Weights of a small GPT-style language model, trained from scratch on English Wikipedia: 879M tokens.
Each number is 128 + 24 x the weight over the matrix's rms, rounded and kept within 0 to 255. Layers, rows and columns count from 0. Numbers have three digits each.

# gate: layer 7 MLP gate, 1024x256, rms 0.0493, rows 191-257, columns 192-255
# up: layer 7 MLP up, 1024x256, rms 0.0464, rows 191-257, columns 192-255
# down: layer 7 MLP down (transposed), 1024x256, rms 0.0478, rows 191-256, columns 192-255
gate191:117112097124126111149128114117158150147139101163121129116105117130146117117136124147114170116142157106128155158110153103137152144104108176147132140128111109093145144115085155172132141112114102
up191:115112130128121123117153150142150111143146101139129103118114138111155110168131124107111127146116142147105130176153147153109193130136148148134091133139100126110106147069114145162151083145168137
down191:111119125063172140106083173128153116134086131149138159116146146105122143120133174142153140083145102084160114120157118162120098113101131107131156125110157136132108089130102094174106141103107154
gate192:166115093124121107197118140159125138156143130119153101171114122159137122119105143139149102101165143130114140153139182182117135144156116110122113135096166104140109111164144138130149118126139098
up192:142099144156109141128102123160130130137129130124123103127114121081135117121098138143141116142163147137110094107164146151157179112126099163139076168111148128136124140156145127133127156124108152
down192:102136131116095131068143119104123073144068151153088129136158133111153173154143173153131121153112163094097141115097104123140093120132144154127164158153151148123168115121078126144132151112131141
gate193:136110178130164148166123138142141097103127115159129137113135147111121092133076143133103124146112163105107128131148123160146169063118139116098147172134142157119113143139099103105111153104144137
up193:130138192099133137119101174124117149106124108167172116129141120138115120140142063108135173159108111143115125161102123112134130117114093110119113134168131168156116160110138168116154103111145131
down193:139070154107138126174130167131118163108120116113187106123120113130126138128146141132194129133110130117093160148116135091119091148130139097133137109105149129159082133059117145107145128100133105
gate194:120110162101130121163116137144162083168127137137055118131150143101139142155115149136122208120125159143132164097140083149113117107119123138096107131076140135088150148160117128112129176107149117
up194:139135149116154121147151115142141132088145131130114131130084132105120165158102167108121109095114100103132146186113159125138131124151151108176167111116123085133133154103113150163119163133129161
down194:145121153115109133146124092138117102097111123097120144114144128090188150114144165130102147080144141085130127099104129155127083162149129111109168113112086141062099113145125132129130158145104154
gate195:125140096110176136087144139151117123130149145131153134169136172132163096082128145128126104114133135124155121143150114162130167133086094161125116122142151071100178156115092146129119139143077119
up195:108181128108108132135125143133157140155083121119130096147168124094133107161104083185125164089194120150156118136100123086126112123163116122111162121120116165160104112132128134118099163166129122
down195:144149130129125123160165138145123100117116140109123139115087115146132159162130151123110099163135139171110108148104130123159148096122123167130149137121095133134153152146115161134149131134161146
gate196:144146115091119129089122148103148164190117114139122162124124154111126125149111101100122152142156103129160157104125100103156097214138105108097129125079135125160200132142157110185133104147121118
up196:123094157135107123103115137122154122088108175102127116098175099161119136116150165161146118067136099136134089210148120128119110127087124093099059145086104148132164129144114127149109134134105120
down196:133099131104171117108105107134094136122142162133196145156135122124106122143143114119130081133166091136169129138161109137128100146083089137143126140142120151131153169112093123133141131137154119
gate197:093137129116113076089079116119122132123147097112164126114119120113136135104141144126125135144109144147153141106152143114115149113116116125111126141101120139133130112082089155094113132126112068
up197:117128086144144112166143106134107123117127133129156131130152103133108145134138124140120129088118119146118123143193153144131147124113147105139155136112134137133079145128094127114138153130146093
down197:127152145112107150129104114127085149085097137110075155159156117110150140178124103102138122092186142117079134126135131125158112152147113139123125158113175080148150125096136138085112166102127143
gate198:158128118131118119115132107150118114138145175122133111133145111114140149120099091166125140144132100120157115142147106155093149135097061118147130094125085109137096103134142142133128089169113132
up198:096090143220071126143119169128120139175145151123159134147136087157144103156185078135109138147156122114136176168132111120138168158146099157135128150098114100120157094154119122130082129125159131
down198:102162112160114111148127115104110125145154143137168139115144176151102101123115147098107113136144113145169112157123102113164113115112197164133154158133160136136115126111190130166097135118132116
gate199:084133117133120153110115139166151146172135137167158166128151082156137106139092106114151104104128142117101114146163143156139117130123103156149152159192131136120126128129140119124079128147120189
up199:100101150156115108120160134160132118137124173135076109134142115133071124146144177121106150127142122163125128116117110141166120166081166132159093141142151100156175096086073110133155125135146131
down199:133136160105114133163128100110146134136124088132107092127170150052124106147137153108133157141108117176161116116115135106127127131121136101152088105091160117121150142109161140118173117108150107
gate200:121082135132122112158150143123119134112137120145174150161150146132127146141087138151136131130133133132088132140143155101141133131092103115121117139101158163157084127130078155105137107152125079
up200:102099073138139112115163084117141118148142119132129158160110132180114093120086119170103131138136136172144128135149158124136130109172161135119106090181143156114089144114119138110125147121147107
down200:125129081096137096081110104162136114120124132100096146108120079145136147125128107108114155162117103142114157166155179110140155165148095145168142104135130110123133187156139095143120121124151144
gate201:160126141142156140130125128139125134108120145134095126100077172119120142122162168127098121129161140157099088077119144151097137098129067112097166132163071150109136095125145113091140142154096079
up201:125118141152110083110146090130125138152157075121150100123143090111143146105112105088142154058147062163134126146116124113098135166180122154095132153144107110167160083135123111110120127114154101
down201:156107184095133145120112138116096104132113130120092087144136152085131141158091116138102132144149108154120124141139162126110120131156116159122104162133107113151176104152102083134114164111125106
gate202:122122105122166116165126098147128141173101121104083149123115111116145137105109107106088129182077099128097086174144114099129167146128134153154145168131113129110091143147140170146159149117140102
up202:155115148199146085143068135146116111143157162118135124142105100122099127143121107113159087131122121134109111140153153144096172144159090149135144137118133137153107120113120115072165153136158086
down202:106062152139140125149138127133118122081131133139126169107148080122105121109141117144102109107104120116087120105148106151143136166141094114154128122136098124126127106096120168065085139124126146
gate203:137139103116148115136127142158083125128146099120109116112126128108142077106149127112144141137183120130098161136161090113146137131116152115103104127110130100121128112108127174083139108135128104
up203:131154124125154105153124163113142135132104113108160120157131158138139138136159135153121129141101119102130065101085149146106132138139111155130148134163143151127128125118124108158127122128136116
down203:157092145115117170101171133155101094115123109155118176122124146179102195145116125122120132136120125124118153125134128117165128099194116113127159115176140098135131151136106118125127132121119119
gate204:105116183113158109148151148171114128114142144137124131178121105106145121140079136131132107111114135084119105155154122114166129096166085159124126125128166136115113133146156108152122118121149090
up204:157129145153143140119155101133104166120130146113126138097140104115120159126170135122128124098129140097112124124139117135096118151126142106120115164108137117100152111134160128170127142116117123
down204:098144133107157098132138142139132097124122139116115105162131122056119086157070115120142142129102125136125125161142102114175105102171113164169134132121156133170138135134150105151120135150150129
gate205:120064149122157165167128136131128094121151142162077118132112163090145126070175111129119092109127139122157115087143147155147137120128061085077157142114107119107133142139136077197112118130108105
up205:173133123125149128165138158146127094166150133097119113152157121149127102152152143107091146166125106102109112167118146109142139122140132133126155174133116125127108096119145127074158074109105134
down205:119126096106100155129112132136149154122138122048133130124089112142091131136115142127141097106101132145148099166130137126104121130175104099138162174112107112120155125115151129114148103154117115
gate206:130059149149130141141122162105139148158169147073137123141143127089147079126091136148080095160116073129129143114099145129125155166090092103155129093155115126133099092127099129116116119116082143
up206:082135129111183098143116091105129134162140136088091094157115117158092146138115169156124136135157154158109144135139091129163094143079131144116133162163161113133082112129141130154117135140110104
down206:134186123135148155124105116115136141159157122207100106154161169164108140153163130118155138108154157150112157141118139144161105119089104129096143192135141119122134098068182117105167150136132098
gate207:136151113103074099150132098084133146122137103168133130154092150111126072088112119097144095147164102118133095153140115136106128127175128126118096151144143141127132153176112095144135108136090090
up207:123117155160150122134159161144101150116115099110122100132134120147136110138141137129157161139125115133158131133125122145141156098102095147156142147114137138114108123180126156121122126167112087
down207:174131120111142091119131138097146109112155113133105138107114134143111128146078115118121147120134124127169120169114086098128160109092095092107159157114095129134120109137108118130111125137124090
gate208:115139133119157103146093135135164092117079105118141165150150130077149113153111148150135080141139113132140130157101151164090111142134132110110125135127157156096133126155125118109105124159153088
up208:115133149160144154070160132110144101165130140128169115159117108138118130114074142120095152111136108124154101110144132129150128106084098109128118128110128130126153161109114112163115114130112126
down208:136144131186132149111135126135089172105172141165141134123094099119127139130117102125099138126159144101130127148171110131101144119111137103119085125148110149115116153131143151074170059102129107
gate209:120149140130157082145124139149114159106079159124117123097098105148096119116140138141128081119107117127124147152110117148085150130155149132135136098133110092143124139092117169152126139154107161
up209:118159151115144151176119129162145108142087140108170096154141122086095118113178103127146183129144150139133104150107136140146104136074071114149091169124135125116135101091134103171148093119104129
down209:150177145122149139151127177131096095145184072126148118165147101094142104126122094144141138117129122148135121110117090163139149092130072117187141163137137073131124123127093113117090113091136133
gate210:160146105134135181175135138158129128124164101123140149098112123132132142114104161159107095168147125120171133144119123131136113093087103153153140156128149173168115123152116092109127115104095094
up210:146119164114135130131113132107108098095133119130144145145148124128129135145114153138117103123141133128138143100119137112114147120098166097151124148158145130159132122150094128108120090167117120
down210:121148158139118100103127126124176129138108149152117125164126119130119093164180081104159132118124107151059142130141135122139113164149168113077118108115119089105126112106130146144116156142158137
gate211:121124131118120162127171116062151091146085090132138129163107111147101075076111167162097152133158111127119139113096125121114106089132113142141103179132144122143174118068140127141121125115111128
up211:115083123112142101153156154125171136142152113131146133153114141176123120127127117154161129106134160129140116115149106199123106113118099115109105104130105103142135107158100142107100105122155116
down211:142157158145127090085133111119141112132126138120156081130108131133166086128124106154119108089121161160114161107098143185123152154139117101124106147133100099178155171122100094123114105155123120
gate212:095157166144107143141102102133129108143080141162097096127164109139145143124141118100131146118095112139100122121154082115106118100120092149099175150158130126118149121142161141134150141111104128
up212:151128132158141139135123118131108189137154132168127126090077077118144105118146150119134129125092168171152119116109102123130115126119098135131127173147145174109068125148123134157087079152158124
down212:143133147140150112141159092127156129126125124106151125158088153090144109138159162129142091147123130114146131116103140115126131150141113139119139164129147120117114137136097131086074126160143119
gate213:159146133095155084156133149122161132122149134142095094137168086134088153125155126170085159132122200192112131163117132188120103118074109086143107152131189091151092113136171131166128163123110136
up213:093154143141112115136126136147093137130101136141109156138064110153141103159119142119120116131088159102116138063147128135103087163133136170102101133118136140140128150078126113117087129089146142
down213:071106144115130114142102115156129142146126131105140145111125186115128120172130112145135131165141090155189125128138124111111142110140145132111148168185058163120149113114127121153117110156132092
gate214:069158136105119104150145111132140132121178146117126130114134103132100118122112127112161104138143100140080169138122093178151117084141091102093109117134119100105157116158107147104138133150139105
up214:130140118148139110147139102156131111114188096114143140123152130147114122103140182124106122109091100186143115127108112152095130100133102091171098145138154100099173145135124142154168114149133125
down214:168094093121141146117102072146163132136155114137130138130126127149131140136152136173101131141115163134182114167141153133106112130136172152109111113159168120157098165180159112123125152108120116
gate215:133118150089101107150108121110114099118147164143097137126120155157121137126170186155136098153135184040124141136130131104106115136108167168137132133145153099140135129090129171175055121105139140
up215:114156089105133083139138114100131114119106171128110123125120130152143148117174117173110138130110119148139126119125107134136141161112150093098132088091086113190131132090138101128117158149142128
down215:111084134128121139135105126110169136154150120116088138105116116119095137148112114126128133117148149127103113134145158114123112114117124128129122159112144128098142177164144140116116115132113141
gate216:119130123103083087149128141141127152118102124157121126140109113095101131146134139164109108143141168092167145138084091116091089144109122112090099129105169140143174185118122154099139107136106135
up216:122154134083093147088081132115149132069121079114121111122099101171122143141130104164107166126125098160115114124123127158102117121134049106090170133181134145109135160107125126179095069152052108
down216:128127094124134131129092144095131119118039125128096085161134154135120126135130124139095107125095128187100099070111092124112101162099070113080142129160085137168120106153147145193128099148076100
gate217:158122176150138141171128102102125130142114101132127112140084109163122106122136125108156181147162103159107096105153118147130102153157166114112129138122144109096098136136103132131163171126167118
up217:122115144154169126128119151141128127154145124115147119160122094123102148126122101100113102147124125111131153153152129153148123142139110127122062155112118132113150093143116119131140115107160113
down217:125143124164141129160141113161120151160138166072122108148093103120072104095102150132148164158134106110157115113137149141153138138129145105125089123145103123140093124131103082139150152100188139
gate218:179106146140073119114093129152097125122121110104099133128143095114114118127169089138126111083125089125114090144148122125152127119148126128126140113087145110152090160113110143127122108095123140
up218:124128088108177108132119109125126156130162150165126129108142094127128137084101119185134154120159142126114152135106154123113123107098142120136148145140129105105132147145123126155106135140169154
down218:157115121117155116126071157123151147117122132159115105151139148123104190125116130131099140104167151112124141137191183094102114171156128141119149133138118132125151138112114147156125158088134146
gate219:098147112147109144158119104149131112092122139135133159140163078144155140157115130151138167138104122089115156113182129123128126108095104171164100113132182084119154121081148166102146160110147164
up219:131124117153122150181143146173184115107157143119113148132137120102121125150125116183125169108141138120135122160165138121146148122148117148128102111184140132166159149106136121136104135099157127
down219:130132156106160139129144100158140130143126182110139124171109137100096096127149148106124136140146158144129140169123117137138202135144103095143143134136142121167158136127132110095114074115119114
gate220:124146129104141140144139144101171127130110077122128127068132125117146074099113134147126121158108121086111137113147152114134089192150124121145141124135126089119130102108089090125152150144170108
up220:113167107107132162135135177103125114107073120109106139128126120146090128184114137112148146141152110123173155127153100078145117154106139127148104129104170146074131123134122115128151143141099083
down220:170139118128129122162129121164123112141096090084128143140181145104119140116147114104180154122150149101147136118129113158092129101133134139148124110150149154141125096118124185172157141142137153
gate221:157111155160124109168095138127125117157134135118161112134115135113149141117155106123118125153117153103143114131099118137103156132123152149147139120129120138154150133092175162152161133144164116
up221:108101156124148104124149120109131114140142109130150139117159136095122151138116121125154143104126093159102091139143116077160116153124122121124117115112141100139113083141125135141140132201156145
down221:119097156153155140121136107112108149143079124125153165161206120132125138170099126139114144053103147152157110117082115102138093105133143130110108103106096151118133123115145168135153153144164099
gate222:126133097100133139132089147122101100102135122105101098109076108140170140148134128117142154101124117164083127152114114149120086110132116151143172116110140096097144114133091085125156139145128131
up222:179139098136150164143127119125137119107122128131114143089120136118117140166129106121093109134148135084180166186113139142111137181080133150133122119127147102124107103104146119123127150120094155
down222:129166159096124091124135108164127129143131077158185130128155096156150148109143150146099085106118097073097145140121118105170135134132144131082093140131133116113100127112090120074088070127124153
gate223:151150146162108139118142212122168109111191119141111174170163132108137150142152127127115115142122143125166120146105153129091164163130115119093165157150145151135136113099127131102142138158078113
up223:119168118171163163159160144160180115114140130088097072145093128171099173110161150149120125118100177146110103108123094134147142144145115105128169132106111157134124161121158166144140158128130144
down223:124129136121149148106127145132135101117161146143164150119129116137179149132123135123120102121159183130108098116162136134156137136132113143131144134099166137123118138161160139137137160129110150
gate224:083129121137138151132123145088089136115176172129142099120096168160175121106140082140175134094117115096145119122142143176119142086101102121168113134124122140112126156103167113143137117117151097
up224:120188167166114139142135136158164153109134120134089100149114118131125136153166128117121151162091123066119092145109184125131118192105115143135126133152139150143113160106162133132153089108132121
down224:100144170114108155164152094132182109111096134134083096125121172121144143140100148148097109174120149121109121106158157141144116176145134126136138094111161177145105174155159138130129085147124110
gate225:193114107119092144107108141146126138069095120143122118181134096118146096081127141137127140136133150112145146118161119145120103118127148104064122154126100155135164109140142145141113113118146112
up225:101121174105102101140124140163094134112133166160106110110175125100098154108144105098155098126141128118111140147107133156191128161144158058157155079109141157088125138124145099154134123166160114
down225:107083140108114134151132150119100120095095144161143189102076129122085101118180141132151148115146133149117122116123134112131061122121109117068107133106118158121136108146134112108134115144148130
gate226:189123121095092171107142128094109129100138127148083173085148123163092148165141103126098161146131100155101161137149147162060127137139158112100088142118126152114157109128132141144143134171093119
up226:120114114111136128117118086161136108129114140112134106104133125143109150125147141148092145143128152151095143172113109148161121110127050142142129119161115159175135164131111142081140110070120153
down226:141134113130135142149107097132165093163154123126101144143162119180121112115119146145122150146131180125144127119102128145093164136153174118119131088154121140077089113141112082120136134149111127
gate227:156138121121133119157143120146134140148132076148122124138161127143149169149119131135116114145125110132122130141124121168084130133105138077146123147137142109119104147121122147150111116133106117
up227:144157117140162143111146132116126110152116112124149113151113108149125128142091099163103113156150126137126167155152128146128117116091178148139104091150186113115118127104113155115157134087137108
down227:124124147117118169120096142102099134121148145160112097145069140143130122166116175173157115111122140086088138106123132103131122141134104164157133085130130166124130120129143114113135126094160130
gate228:086092133128176088109116120132091132114133154169203092153155194123116142093111147112174102089125147149128097142120145087111128138166129133137125180118201089163128105135112107137148143133154154
up228:121126136155148127149134145135102134144117101128160152157129113129115104136105120138145111114138141099104110083122149123137164133164119133139117129122158122134122145112154099109109129086118154
down228:135122092097083164087159183131135144123119121056096150130129112139157105210104138154104131134129141115137120133134092144151171142119108130116145108205081131100112163121146097146125130118116113
gate229:114149119149081117120102140144116153148192113140097125140130155162167139105172132098111176105097113132145165178118079159141152132139117134158127131106127160132147077141164088105163111186132114
up229:128117109110094160148160118139130156105168087126128133134079134184140115146116161134138120119180125140113080123115151128115112122180129122171120109173119148150118112114131130082083136143126107
down229:120167119163138142083157140156137091172114154081110105122121154140102099132152126120138118136113122150148128148096079076105174113157123131142119120097152133132127159101096150104163107130125146
gate230:137135114117107149141129105083118141097112142121134107121167123153125088150137129133102132132116113134114074144082148152114119148110121124114151112124128134147106156100147147127154098109088115
up230:108175183141175193156146146063156113145128092067119108164160136136163162109126084114105103148096100168120105135153112092132150128115157113153110106132134106153128158138124156069151144105109137
down230:065102166126119121128104089139141101156147090138158127125139116143146126119124100131153151158104125153185156128144139117120127128119162115134122139133151100123161160116120168079146126119126138
gate231:101132121096090129143187161109115113118152102139104126147111148147130103112125141132159112112087128079142174118143113115101111149149138116140140134151086114122129113083100125132140163148137119
up231:165117091096065101138116171125119135150132110143115105129147094124138108162125118116128104106116142099125171149131154155118086091139146138172126126108109148108169123118109158130136132122139120
down231:101111094142148112095127135131145099136142151119080087120159118082125164163142130095108088143112134132120127116092135154126105106164114133097118096084153122147172141122143144100113143081116142
gate232:173128104158094108172188140114134100135125141143103122114136113145129109120164140100148129095098138129176144148109132128093144145121107117080133107131126098133089093117129118148164147109148139
up232:118137100095122158103124125107133119116120128124188131134106103064166150156071162114118131168136120129119118141112156144108104125136123149117119132131135084142127121111132094114128140155116115
down232:133112137133102133142157157160105121142154110126141145144133120098119109113066127155120114116098081102111160109154198129110129086125135084106175095176112186107112140110112108155130110103095125
gate233:106166115105162164144088157145147084122125125133116146126126143136141143173134120132146129152120110124105114190119140174149168124091145125089110140112140138128126117187079138129177126095140138
up233:119131146157160138097128172167153141117145120098098174162104137101132104130103153133131122150146143131098077124133146142134133092115117098105159153092117123090138140111134113078161124096097127
down233:193124092134145151105168108091109174141145129176124161126180129137150100109131143110151115086136146124130099092120118086145155120142128131139121130134100129117155163085162152115141110146070124
gate234:167083173122124125147125078117127103092100143111133152152157124142139100180089140078131083163122112078124112170133158137111154119094144114164130161041116106122074100108080083096144090125093106
up234:158095125118089109120157140125154089137170143118109125178147092140101112151091178173134121106118101118118105102157147124095119117071072121115123115169138122105096103119143151109150097158139146
down234:067177128131093138156147105141180125175100112121129139131105172114118225113100123164140091088140082195141119144106122080101115140115118096116171103135151153086125179125136145146158127149156125
gate235:121135166139169167097142105159119108110106169132112110101168184130147108115106137142174150145115127129137194154126132134137115137131108127143112099123135093110159124111133143110131141110138118
up235:114098127105121135138108104158149149167130155143114114119121119133131103104132124120127164120135120157124162134155134156133153149100110167111150120142130119123114128102137135120146161157125152
down235:145118100118112095161094122156134143110109112114156120137112066093147173152126118148133097140132113170166145112128118140134128114129134140127162131121110160113112158116132109107101090125136123
gate236:174133097076100137126113111170125108170128109100099148154126186157103142136140103110148154126114136138134149124153147142138134123128160111153158160090116116120134155116161169160155125111152109
up236:126129106089134173131159111103141133132133127127123155164111157104100138129102137140118094157123130104145115164121154142105172114129099154130109097176125168121106132146156117121139114135143141
down236:087120118127101108146098114133149134164124157096125128126137125106149038151100145126146171132139091116130160097123188136160138094110080115151122117154109128158153152105131113139099136128148122
gate237:104142149115128136179123151156091133140139108136146153172129123152105167135086087117142120148117120166117136128157192062108111176144122137151117120134103133069101111098132110109145142154136131
up237:157124138186147123124090122120108092137149135154157163154158193113156123136114173091143091124168171113131081156126157108177165095102110155142086156148123111125095081137095145157140148132165105
down237:103107114137165098119100178123158116126087120051130133113159111103140156132134131112153115109101173157137129154167122109096168141102131117111165106077157110144104086109123063111152146164122117
gate238:106152084177060124096137126134139113188132102133108105133132106146123106129147161125121122130170125144117151149106105114132129109167125132136157084142178156111108106141104138123124105104131093
up238:159144172130145127105124122149132097135134122125107152100133131143111120104160115137122136115099139112109134162130122108110097118098119099151153130133123128141100096133116113160168133113142083
down238:125151124148091133083150097146125107135139117156133126175144126109126103129122163095132111139140102147157137094135144130116164141145149134108148156128154149130104109101146169133084076120146146
gate239:086127158143136117174079146142113138067129159165102124130150170133154103133126145106127176126141142134117142103136090113145128107145095142137157165141076097127113091151151112097120146151142155
up239:095158035095088127143161169127131105161073157084140119132115122146135101117110112096123110136154127127140131140118111162130106127105124142114123101112104120177138125173155127123142120152130134
down239:072100097143115134164172162103154134117156165104147142131118101145134156081096097111096087165116131152132141123119144153155097108115116107106145145093094095108123141153119141155133123149120129
gate240:144108121187132138119118161090124082160141083132079102100153160120183121102139119113104132100176104144107118104139101115093128132147112112142108166148124108152155150156168163134148163149119148
up240:109088146148110169154117102115177171161110190080128101116092132107137117121132172081123130126166136118085090131123153143120093135140102153158121111141119183141091170172046116152159119068095138
down240:160099081189094135149123110119138164149150142106139144130137150133141142122140137134133075182126157159115129124148131089115139124182144126104115123151117116139140125135162126168150133096137140
gate241:132117118146117140131118119132081085072150094155088124159095155147132135100146113105121142117140109152095109118143124155103121128114082141123143129163160157137140128109140177120087105130176103
up241:108096119134134114095071172110069145150123073166118158138086148070097138142117113136141114102124107137134120152128134126135108131130124129125095140106116101164094091155097116183172177129120146
down241:107171141149102117077129130121155076109151091122087108166151155115104148154102125138122150087099092167118117150178160171140135130144098114126146100174092119155177113142106172127122098112141133
gate242:138094153137153106130146154161088056129166103090184135134157146139092114138141142159149110113086135131097137099124163150140118117106102156152133102153150102109126098097100150108128117126181085
up242:096159129134087107163100096111121109128142116152110152131131104149125134106107138126127119143101099149112122120131133153089095062119169131157110122115089101144116129130137112133149175137147139
down242:150134165124189115126150132137098137157137101143108112150155149143119071116168139106129106135155130096106144146122135162135132150110138144151165102103130113104143131152150141120110126121107101
gate243:166109134125137138104140164122108093119142138104128097162110133136103121145121126140143107127100097127153104137113152144113101172134137124137148147140138110131123136145134116123123128165115125
up243:113161116110115153161136128088151123107152142136127165142137136096101180138171128128140145139170075069111133130134098093153149099135128127111111078112107108141126135126109117130126155147123119
down243:103097132092116108132141150151127131127098104123129106129104124131140098119116133126155117118111117150117113114118141164089150174153153165151153177166134132092128128149102141129139120115105131
gate244:127114125133110162127155102151103132120135115151104144148124145168157081130117138106122173084110085121119112149122136158136124157152131138128117146146130083125139172104143113104148104160117128
up244:074123105157125131145152122152079139169128111117120146122087120141118150128139143140122124114114139089098179120093120139130175096142170101134133134131143107097135138138110105124168126139173180
down244:075144106088096129139140103154133129137164158131117112150131128138155125144105133097101128112115120123130197120117085161126092125088143092144100142133096138091126148109120129085162129151168144
gate245:165113104115117126117149121168133132124126139136122115152155112123138109126138155178094128101114126163144108129141117141138148145094110106099117183122122104135124156133107154106081108111076151
up245:113136126097116144138098099124126121157145093141158089184120109125112121153110105118161101170141097138126134115144130098089159130161135107150096129109155109147143154108114108103168138127117157
down245:090139141132145122126118131190116129141090130154139137188146134125135136160096111139162108145157141128091110101145114152129131153129106115106093138122123140105109118072167125096127131125116119
gate246:064157110123131116128135104162140092119131146126146143184132137139086127088132132107135151114109137108124129127158128114165143086145128144121147147116078126159150132118141122152171076141127113
up246:149180161137148120125118137153132108148120059122153098162117084138147120085162136123135088116118112130145155152124144111105144123112109076139148153197104089124112133133117096112133144131156112
down246:164183090133147119151151139137135173132139106142154148097135148159068171079110154101077130129075133131154127143155134139121125124112115161132155128106112106131106106154120158106138106079172101
gate247:130149111122109131159120158170155137117119137135150138138115113105115123104131102088138146110116136171137120190101117146109147091127133109114107134134105124121136131100126105151127107116119117
up247:145126112117142130113133100156109108118145134108144130127141109096106113115139119118132138152117127127160102073134122099159162135092162092132177148144166153111119126089095155100129172154146109
down247:136120158197101125118130123134115142147180156165149104148122115164095138152112159133132122125140107121088124113155108116145149164116188126092092098132139104147097174131123112112098152108138168
gate248:140112105144127113112117091086147138153141083115109130095121113108155085143135171121193139141161121107115131148138094164131112118119061106120147133142148093131146140110135137142079075137082132
up248:117149172127157101128105158134097128186110152117147134124146134091144098126112106118171118142138161115170118122100100107128098181126117168116149140143113104086147135144131127140178143116133095
down248:100108135131105126107105110150132128091097125161142090095146170098095150138098154131133116139111099139123173128137133135140137128120121095142126099128114134105116138135146124117082156107165103
gate249:097120109110119139130118163085141126123137122163151164126107137145162161110132134128134141147104114125143127145131113151145099078102123129148101130146150147141119117155160117147105122135117109
up249:166137103124162168122190166137148114157138150140078126123152087163139073110123156135100152087103130123079101079100102140133110127115143155141136165129106107109122175141134123181104137139129116
down249:128116106133093124148153173150131123117084109143131150130133127138111112080135118157114149124117162123141139085096139136130102117102148095143147115124160117122100121133127129079070144154115141
gate250:126138145129099158116139105131159156121132133144155154087130073113158108162126090142126144087127137141101135137088118092136097166141135085139100179110148107110089108130131178140142110129105158
up250:104086138112134106179107111123122113159128108104082130142098129092152098155102084151118100108121096180159174146093121128145140133105130151123101134125113140145132099152104178195191120115108120
down250:082122135135132145122097122141096164130122108114145125077115140121124123117145117158186108105136137158130112133083103133122097149109145143125165121135142115151132125110131117125142132134121141
gate251:146169099111162113162151158117165129112139114112109190133122075134137110144138142109126089103101085146157132119111157155122138126092105134141112135156138148089125130107135142106136130148165107
up251:147137110146129112110096135112144136141156162146132146084148106140153134125107127137137145097127158148125110115159136124127142088149108113106123167139093129119125118104127156102108082105080163
down251:126105131170119163117121146122141136115126088147188110133103123120133149144097079164146133098143152122115158105126116118139110089141107133114139128152079147101096095083112138132128110121122155
gate252:137148121131154147173146112153095117138153129112119112154119085118105146111140125148129136148158118152113122119128120123152124165152138122089125128147149101143177129128180089141123146147147135
up252:103087131125118169143140130107143117144160165081118149149127099082095144096105139162123092109121098149137138148185112119133135092179167155118167087081132122195139090155138142122146103151152143
down252:082096138151088107125115143153123146174106144103143135184152132106161118143102138169140121181130132136141150107146074139135116120133143133154114176133129094171106129130146131131171157194131168
gate253:135103156142116108158157094178081138133120175120099149147102121133170122140136130123093131185148102127146171108134156125122105144134164123171111100119144133123130137166112176106158115144136172
up253:145149168147151118106106090163095116174126079091122150180141116116134135133153120116095119133154104142144116099159154138153142081086120169144107107165161154144108097155146115144120173119108098
down253:092186126122131164114092109102178074140143144152113131127103123144122119148106103105119117127136083102113135167167139167105135089081131148112108109122139153088085159170153101123088145138158102
gate254:170122108111100117161137153086141104161127142109132154132112147091130121095133134095150135133096105159171144120094130134115163144129109160164128069171128158111155078121106151152116100119115083
up254:161112134144155115115119093160102145151157163135108125143117111120129115123120127114163104113139137104149123140137155120069155159110138132174087152155173147136135123117131117110179117090131140
down254:125080096113128120155094124145109168150160135133141125121098125130155150115095167137147118136135137107081122164159131141125148141131152126153064172173103162106130116049120140120166148120133116
gate255:120107142106129126091102133107176142179106149147111166109108127100150121143166177131141152110164159159140127160139090133109137122048145146118152175140104121121172126126149133103132148132136114
up255:137100127069142123118047117153147134139145115113184139144151135125124099128105148096112127123114097130130132107122120133169135141119168153173128122139135128128087138147133145117105113124120114
down255:140136141112129143164101117121134168088101114092160170145107120135112144130119151150172123210126165154164166151135112144118132096115156167163160157095086134126130185132100131125117116106172112
gate256:130129106148123095157155116101140116098154109103121130106160122128107160155101108123114122100102130123115118132112107155110108164125109135092146164117114103144079122168122133107115082103109118
up256:146131120146116116153105129089141151187145083124141146113104121133117122097089152126105137108167126149171137133113154115132120116128143167110134129152122126114121154149073135176156118106120110
down256:107167114131109160125130128128120163138128130148133138091095144101114154121149156131136131127142096108147109182150103121157128143149137117151172125116126122088131118121127112135102113115117093
gate257:138134167107112141149171109098136128111103130081153154149139143100105139126103101133137122111134108100118126122151157145127109139136177167103134126103105148125171140086126109138161134122086088
up257:121149120118146125116171110151121112132127090146103148129114147143100153102165122126113088127111131101114124134185171094110115132105115140129144111067165146140125105219107125079089136126086125